Weights of a small transformer language model.
Architecture: RMSNorm before each block, rotary positions, no biases in attention or MLP, untied embeddings, a smear gate.
Each number is 500 + 25 x the weight over the matrix's rms, rounded and kept within 0 to 999. Layers, rows and columns count from 0. Numbers have three digits each.

# layer 12 attention query, 160x160, rms 0.0917, rows 109-154, columns 0-39
433480534520476461509506507459476466484480492504549515510505495473473478480472462469524476505527484472533492526537484519
524506470479511522518489477501454521481492512497547500513508448461540500497475459469499504495487514518490514496486496501
495516498446496497494539518511493419511498500487497539486494503497521525522516494476535477494485494507475422500493499532
476513532491530467504465488495462506464505547521501498522486501500496455506489521469498479477478512487535497490532498516
521505501487503525489537485510502441477484459497481475500439477479502505488505515532485507499498483522540494486507520511
510512482495514541512498511500547514499520518516535501530505496546506522519464503463531502491473498506542486513514536495
478503512514477481451530503508496497507491536460472457476514513491512506510467516495489489498499490474504519460482485531
490480503480487480469538494520497478504511481499496509494532528500491517501507451531554537489502502547492502474507503504
438474465487527462481542543506493462556480513513528440497529478498544487516514495474487512477498482519516526467517518457
517464458542458497494542508490532543466516487482541469504500527485529483466508493493483469495488494530473506519460478462
493529477519513500499521483511519511495513486480502490484550526458461511466550506472505477514483495468505446467518475499
507530507491504485458488552480478531495522467522484532500508482472468543501559522501485510533491482516499494500503542474
491477488494504452517495518467468501469490500470521502561509514534500515500465475489499534498480516488500524506519520551
515517523538512519470486485472522512496475489491459530516526409523478500522516529527513513462474457487484502488501473508
504491516489480496549511534530515508481504506542479497503521488518523528516517499503532486495424500440498531549519468523
532459533489494473489491520490506479557509489516487503526535476443539498492502465545527533463471548497500479568527492512
475458486526516500489463503496481502472558531465488458506496465446468501503539505451489474492478476508488497499480500469
467497490496532489498507521497489521516507501500483481465464523519500536500493506510554459471454511545514458489498487518
495510507510486508483510495505491491544490492484518493483473525500484501502464505506463494485558509433478490492456516488
497480549546492508540513487497533480532504502481445493492510507519509494514526534529496535486516485498487458486525486483
485493491486526505479449504489522542501497506509516491538511528512493519517486470518497486503497466494504536490473529506
511523492498533509511454485530482521487500524489477469499570500515526509504461487451502503454497522494507539476537498485
473459498502497496510534496508483484470527475495538507536472517523503478498528487501502508503472506539505504509486510507
523515490470536530480483507521546537473503538498480418470478514471460516529491431469461450497521488492452552476427448497
542491504483491480475477490496493528487496527496488449500546520498507519496497473468512484490507487490471534515504496509
428510485522499452484504518511512517533482501514526546499515469515532535482487544510475542514475486468489478466498554479
532487569493473496501483531520486497482491500486498519501479524531527505486496508524516522520500511465505486513473462476
481503502481511505488505499472512489483509542471493499474507469469522490532478498463515499518463543476507504489526433473
502477549458503484491490502482497496472526480537513481466492484478504500502519457520518500527521504504490535509495496454
512502567541524517482475515484528506487551520523522474464511477495527528502514525501478510498526470474494488516513473512
554535507502502492483473500464503519465528516549511503488538470491519511473458519488504484515545493461466474478538510511
546509482534527492519513433515526472470506465500519494529547489452483511468511514505518515487507500444507473474494493529
530481519439505528531466509506509513492556479520522473539489538485553498529491528488521527454524509547512537534499483525
520519544514507485492458494484470513453533481510521513549515465510454522506517496507503568487508491558511505492486493498
494519498509457526477497525474502463488506491488530503461477455506472476489481478503500538526512501500487533553508504530
488514475505534418492490508457527474481521531517485500498504461498480494496527520515476510448473504555510525560517460541
457507458483485500499486467519511500509544517471499487514471508498461508519568507546526510535520500541492484436501494495
508487562544457476501532538444470530455486511502512505457465467508463494470499450446519494498484472483497479451499524514
468503485514501502543489479495487558516533514516466491471511484546528531468503485519452520503538501500504479488510481522
483509469473527493509476501499512515489511522480503499507504477479476502503483480551504552481502527489502527503449484502
507509453516542462477476522497495479480502469438498494462474507481522527499487530511501468505503502478478447479513501494
528456452516469475500496478545535572511505497502489490543540518496509508535484530521556490480525455504507458505500522525
522491483498492500491507475467511528495521491471471488535476504528502494469528534529494514477492526438497494510478512505
508506537539559531532493517513485463523505502514546493479510444499505489501479512517452486481501534529469528501496500493
483466495509515512473517499523498506511471491502568509450513508468476501505469473496589499479510532503493552458495518479
547484540512462500477471453462449519517478512492483506475482498495515515519488510547519489463524535439447515511501485469
# layer 12 attention key, 160x160, rms 0.0937, rows 109-154, columns 0-39
503494480522487504477477508510529509491477518500503498548461504528460500472468509465482513506548494513513503524429529483
516499523519472485535473517484474537494514549483513517527523492461488474488514506503509504495512533564517538476456510487
535504525499490521508517516511495487508510490474525496496486494472490550524526513480496502485488528537466476485492479519
487507472504481483494491474466462446502542524521519513499496533521512495518493485489475465527512485497469484538516473518
511524488482532495488514475470509505529501447484470459496506488551493502500549506516520471496489473493518510526555497485
511539510514506537495470549501539459524574458516502507531520548545489497519498531472530489515508511487487510457501490491
553516486498463485491502485528478512509488500522462497507500475526441480501470485498485483492457500474521477530499507536
513486519496521523454516480497518481533491511499513475489442522507553491472497521524507569489517511500514480496511509477
477500445461501510508533503509521465536492532477502495424440500544479494474543483519474481512520508521526481518466499470
466504482496501529542514469560522491421439485514472511546518471492520497497477497510481496516452490509496498516481504514
528524483541499510476552504508524508520478461514497536508504502524476486487528549473524491504483516496496489468489506474
493515533461506473526488518495489525484499475508490558476495494516492498521511488525518505523513487504497497486456527485
488510457569457509517515466476477482426454503538503548505471489498465491494503470485489489460514513495481510486489474502
454493502517478509525517510528501555464503488524511527518497513480497487454479484506493484544481484483491499470518524503
469508524499540520538491534499516495476450487519532469521485509536505521479547464532491461515481520563467523496495520482
473492499491502465509467490483471492513557521525510497483529468498514495549461484458527539529511482525481494526515546463
530478470510484465520506466501474479498493482494475531494513493520506460556548489508474521505491477515504462444480484500
486517485492512530514472449486448492519495483508493483493496522481504506516474466493539512492451466488496438481502518487
496536519462504531519513525461515504524443503507475476500454499527511499458456525469511534472495495514503478479486526518
520477497480511470492542500473474494491499482504501487497509491486484464508515482532531495508509524497499483483502543497
511481516479491510528498511491497472492490490509467547492520501501493489477502470453494464492482522493464487485520483511
534491505509505509527496503520488544519488510469493498524488494481492470513510519495510504522530488539490485485489471535
481531509504515489470520510464498484507489490520532522487481493503495526511528503531503485493525526515500542540544502464
478489497510502501546470457520499574510482497433473454582494532470493518540459505477456502499514510511481510449419478564
513462512471510519505497517522484486504497496504516498500517526472496464523499503492520500500495492504481492528495538473
463503551543461516491489558499485522491491500490539524492489485488543534534504527518499475551473500505518504503484500514
469501551509509503526446482462499506468474533463523484507481496508494504519489484500502493469567512492498503496501516477
473473494463515469500479488454494518523493512495469488520506495484517457496468495535486488508485458481513505484492486504
506467534499517502514481484483483506465518500500538536489441484508501468547512482506519527538514478484466542535502514528
522502515471510460498485485554497528496502490501515457506510463513503553499561479517523526494500509484494482450526516529
496510502500530541514501556514529483473493526497530518528533519525494487470466515507475516512489500466528465469516466461
537488491508503452499528477490573473500509506463487484468496486476487504461442506531537480489510483519528492449486494483
455514484454511541510520492505519490500554498480540542493505509469519523489525498457509460472488495493507523503479498554
498507556508546514519493487468509461515499490498515504514531486512525451509561445505512521470517488501503508477515503496
517465452527504559521489511512484515494460501524502481519431513456483527499519501494534520494513500528448505514525524500
520550523533490466508491495488451463515500525500549454539500477467476511480516463500461532518484495498504484475524468527
456513527525492534477546489519493478444521525487508483452453518520464493491521473514498522470487508497550502496499548472
496483490515469490538479515532495509489506487525493539499485503482521483506538482461492513533525450503498464467478511492
455516496469484522488482468489491499467492513514499493470489493506488463508546486502522502523512501521476489468543550526
498488505468502513515496464539495446496530518502535524552489483495502517534487526537523503535501497509501539521456496495
553497483512472495563511466477508539483495544473512455504473481492483543480484493500486497473500498537499473528495512459
487460494528496514502468535507509466487525576514513531512548517507474470490525468495440482510515476463479445494485517479
536536511507499503491525487474499489476516531480458525477498502524506522501481475506530495520466506455459504503500490500
479535471501553512522506456560558501497492444470523501500524515513518500496487497517471501512515488540483501469509491499
493514565530508463533491509496483509469511467504535494510473480478549496453501522508517474491503516490472487480508507494
565494475503466497509488470506494519514540494516527481514538502492510504492510539486493509495523471483472506480443490469
# layer 12 attention value, 160x160, rms 0.117, rows 96-127, columns 0-39
438509497513470492509470487522491473535516536476484514506464530534536516523501544540544466455486420493498483505504465535
530481482510497492483528516468493535487511508475467529497499471458519483500509524475477465469430479505527540521495492505
465456487496546541501503478501523463535516473464506496523561566530532510503495526507529516526505524465504516521508517511
498489500504535494500476494512479490524520515484525465514486522470498504560489479506492462493459498489532494473500494528
557485511464524480510488503477486506494495552505494511473458513504482526502528461500491515477511560507546499453515511495
514510506519482457503512554499479474473506454505512490468521522419518485477480480496543497480510516515512479520482527457
498483526491516542519533505478524474539492550532514523507471488508491504520535537489492492457524483497503504474488492492
495486475531489545490458497510514454542518496520503517484442489549510479490522525454526519476513471463497470523497513480
494527524509534504520483482450491464521504493489474509525496539536459556521482516475531503507523535500509495495538517487
510541509504495501530510456484493566491453538508518511542500490489503505465475513488499525448542497483536524519521480540
487485496491479535475542500503471579473495515480489529483496487518465527459512508478500535525530503529485452501511489524
484480513483500502487502500506517490513487496518494490521506479489480527508497521500508495508487444496474527469512479496
516516482513485463468515477482487456479504524487515551517509428492549509513469512496469506516534528493487491496530474517
477482505478524516524502502464529480519455508540483472530492470547510503467485530520537452514482543480487546457488529514
522510512455486537503503496436528450490510541500495480490517481508528503470519506505482534538486546493553530525496478527
526494479488492462526545514513556503467492458496474484508463490483522521502548512498494562460462513497436472553492494524
537510491525507496543523518547476538528519502461466467460534523535471520515517459503473474497501486453525505483525495464
488484508479506473547514490548509531462515507525494510452490483529498514523507555453481467508523518467500498514519497507
497481491469525518513473534524542496518509448565525500458447516515517488565505528483530455484500486480443480500522513399
521467514482424483488499484506522536484537530516488507519481514500480508510462503481505486550511461485549483493478487547
489514518518484504488533497486519471509476519481492480515523525496495452502556513520456503500485495497532507471530466478
484529516487507511491502473513491538464475515485530508509523517476511526513514499469482511434487465512506509490506511505
472457530494522530511474461531499518489486507494483501483525469525465508534537518502507548497513490479494514487531512514
482518506486475528476491509473494463492500500546476505493484506458515501491511490468521482496534467499545509486544464507
511482513490497521472504456502498505517518486501516484534495551500500516448509507504512485530505479517510531425487505505
491512514512511507448505485480499478513488450482556449492511499492501513532471531520513561513462515481531518511482492503
477475487519526461492516489488488497488501503494504486519504504537494496545511537452534511494505408538487528515466524513
486510506474557477464494538457507523419522477513487516500487498475434499495526471524484483530482514478529527549490488484
500521523515508520460500510474532517505482510474521475443480514516512540478515490504494488504544536506499539465498485521
480475458537466481496504511516523498526524515489489530559534497527549475482465472549489541475530539475505465487529550498
490518529530562517539510443491507531481461506516479498546491517541486525519539510467457475481506456468531497548502475467
500514501470497474516498480490485502496490546504475449475465477519546476509497488515490472532458519505562486529525462499
# layer 12 attention output (transposed), 160x160, rms 0.105, rows 96-127, columns 0-39
522527529475484454534502534472509450538487516460475519503529483489506540487455508519512517454496519495523513502502449494
465495574511493526473487525482545484517469523476477499551490552505500496535462524474493494496515496498529479493458504497
534504485445519483525505514496502517501516517536504512435530473533504462497454546459509526471498508506490454550528511486
494434467515498517447498505503491467509455451482517483514503454477496528502539516528547481486484518494520503455547447555
476497490538482486455493507533502495546484476516462525477475461537518464523528491512517480502468517513466527503490509522
503491517504530516494510474501472503499493460523557511495509500433514494535526482486497509529475480483510499513448470512
501524512538472517515486480518517515466503518521499522510528507481512525473531518498492489474507494497485515453463492513
483536500508559478508490475456466515495535519498466504480473471522517511467511485473565521493499519552538471498524493482
498496505512482490563518476512547483527514499504482500505508519474506501538509512498492528450487498479510535516523505497
443526482503438513490495484494520525509482516500493528492538514515500510464503516482514532472482478557500542494513522577
480444420472545530504514485463533449458522492503483481484498478504476521478499512499512525483459472449516482530468511497
516514467500472462459464512489490441514519572491509473489473463493468473520500497466537467504518487581472483527493531486
503492530510508528466520472469505527529484499470572501508508505536559513479540489500491493528492512521518502475510502478
544449512468477479489463479498523475484510519496525504523519473507508447474510497476520455541512515502503544495535554483
500486533466485529492512480468562502448519533506530540501523521492524509489465465528469503474501496531504537582514486527
516511506497505470560471479499513490490530512503450521480485472513528514538465491481525577494519490494512443504502500492
535496471528516508496506485500464503450480492526469452424504470483498529527524502525500483511510518530525495471501514504
482516467529522460512465480560525493526502508511464474493486461527496493522527514476489457507509530500537516483496452496
535517527512482509491502516537510524529502450532479484499499521511517528517532524500554500550504508474472489489569521452
538513496544541493457491577529524511439543504518460468523500440510519507494514497473489446501503531526506497465495474524
542518523513501502500479516491532494488534499525502535503557511466451520523450504503487489513460484532526523458520497519
496529472472475561517522448504496491481522501451460503519526520513497519474483478476472518508484518485510471482489508543
524509516484470510522505465512537515491478501487483505477491477531479488454499529481546500506530486559510546505493518520
498497517468448522516477487500469527484551521495462532509477507478519548522527489512522495460477497486532455496508493537
557503538508497478533546502498480449489491524500530522461530488507463491505485481517495514498479481501499503502488487525
518476510477513493481521498425490487501478539495559467520542515472534525466487478515514520488493526504494513543479490506
456472541468490462537501501505459473497554474510529472525561487545506496515530526560503554514497471489512493510487502508
490467507503465509522532513460518480473542484515515524467537528497498519523513482527492497533506567511521482513465491486
507479480517493491495509491455524462510496499484496512474465490529541532473526498469495484482458492538482494469531457507
508515480497540534495527494468504494531480513498468513497501462518536421532495540487475556472471520518542488482491515526
505540504527450494438549462481538516497525467516452517541485501532509488480506512500479517499492462538540509506462480506
494516517504565495485542509460557462499466472516500487508490485495478466523516429470473479491477526476499489486534486521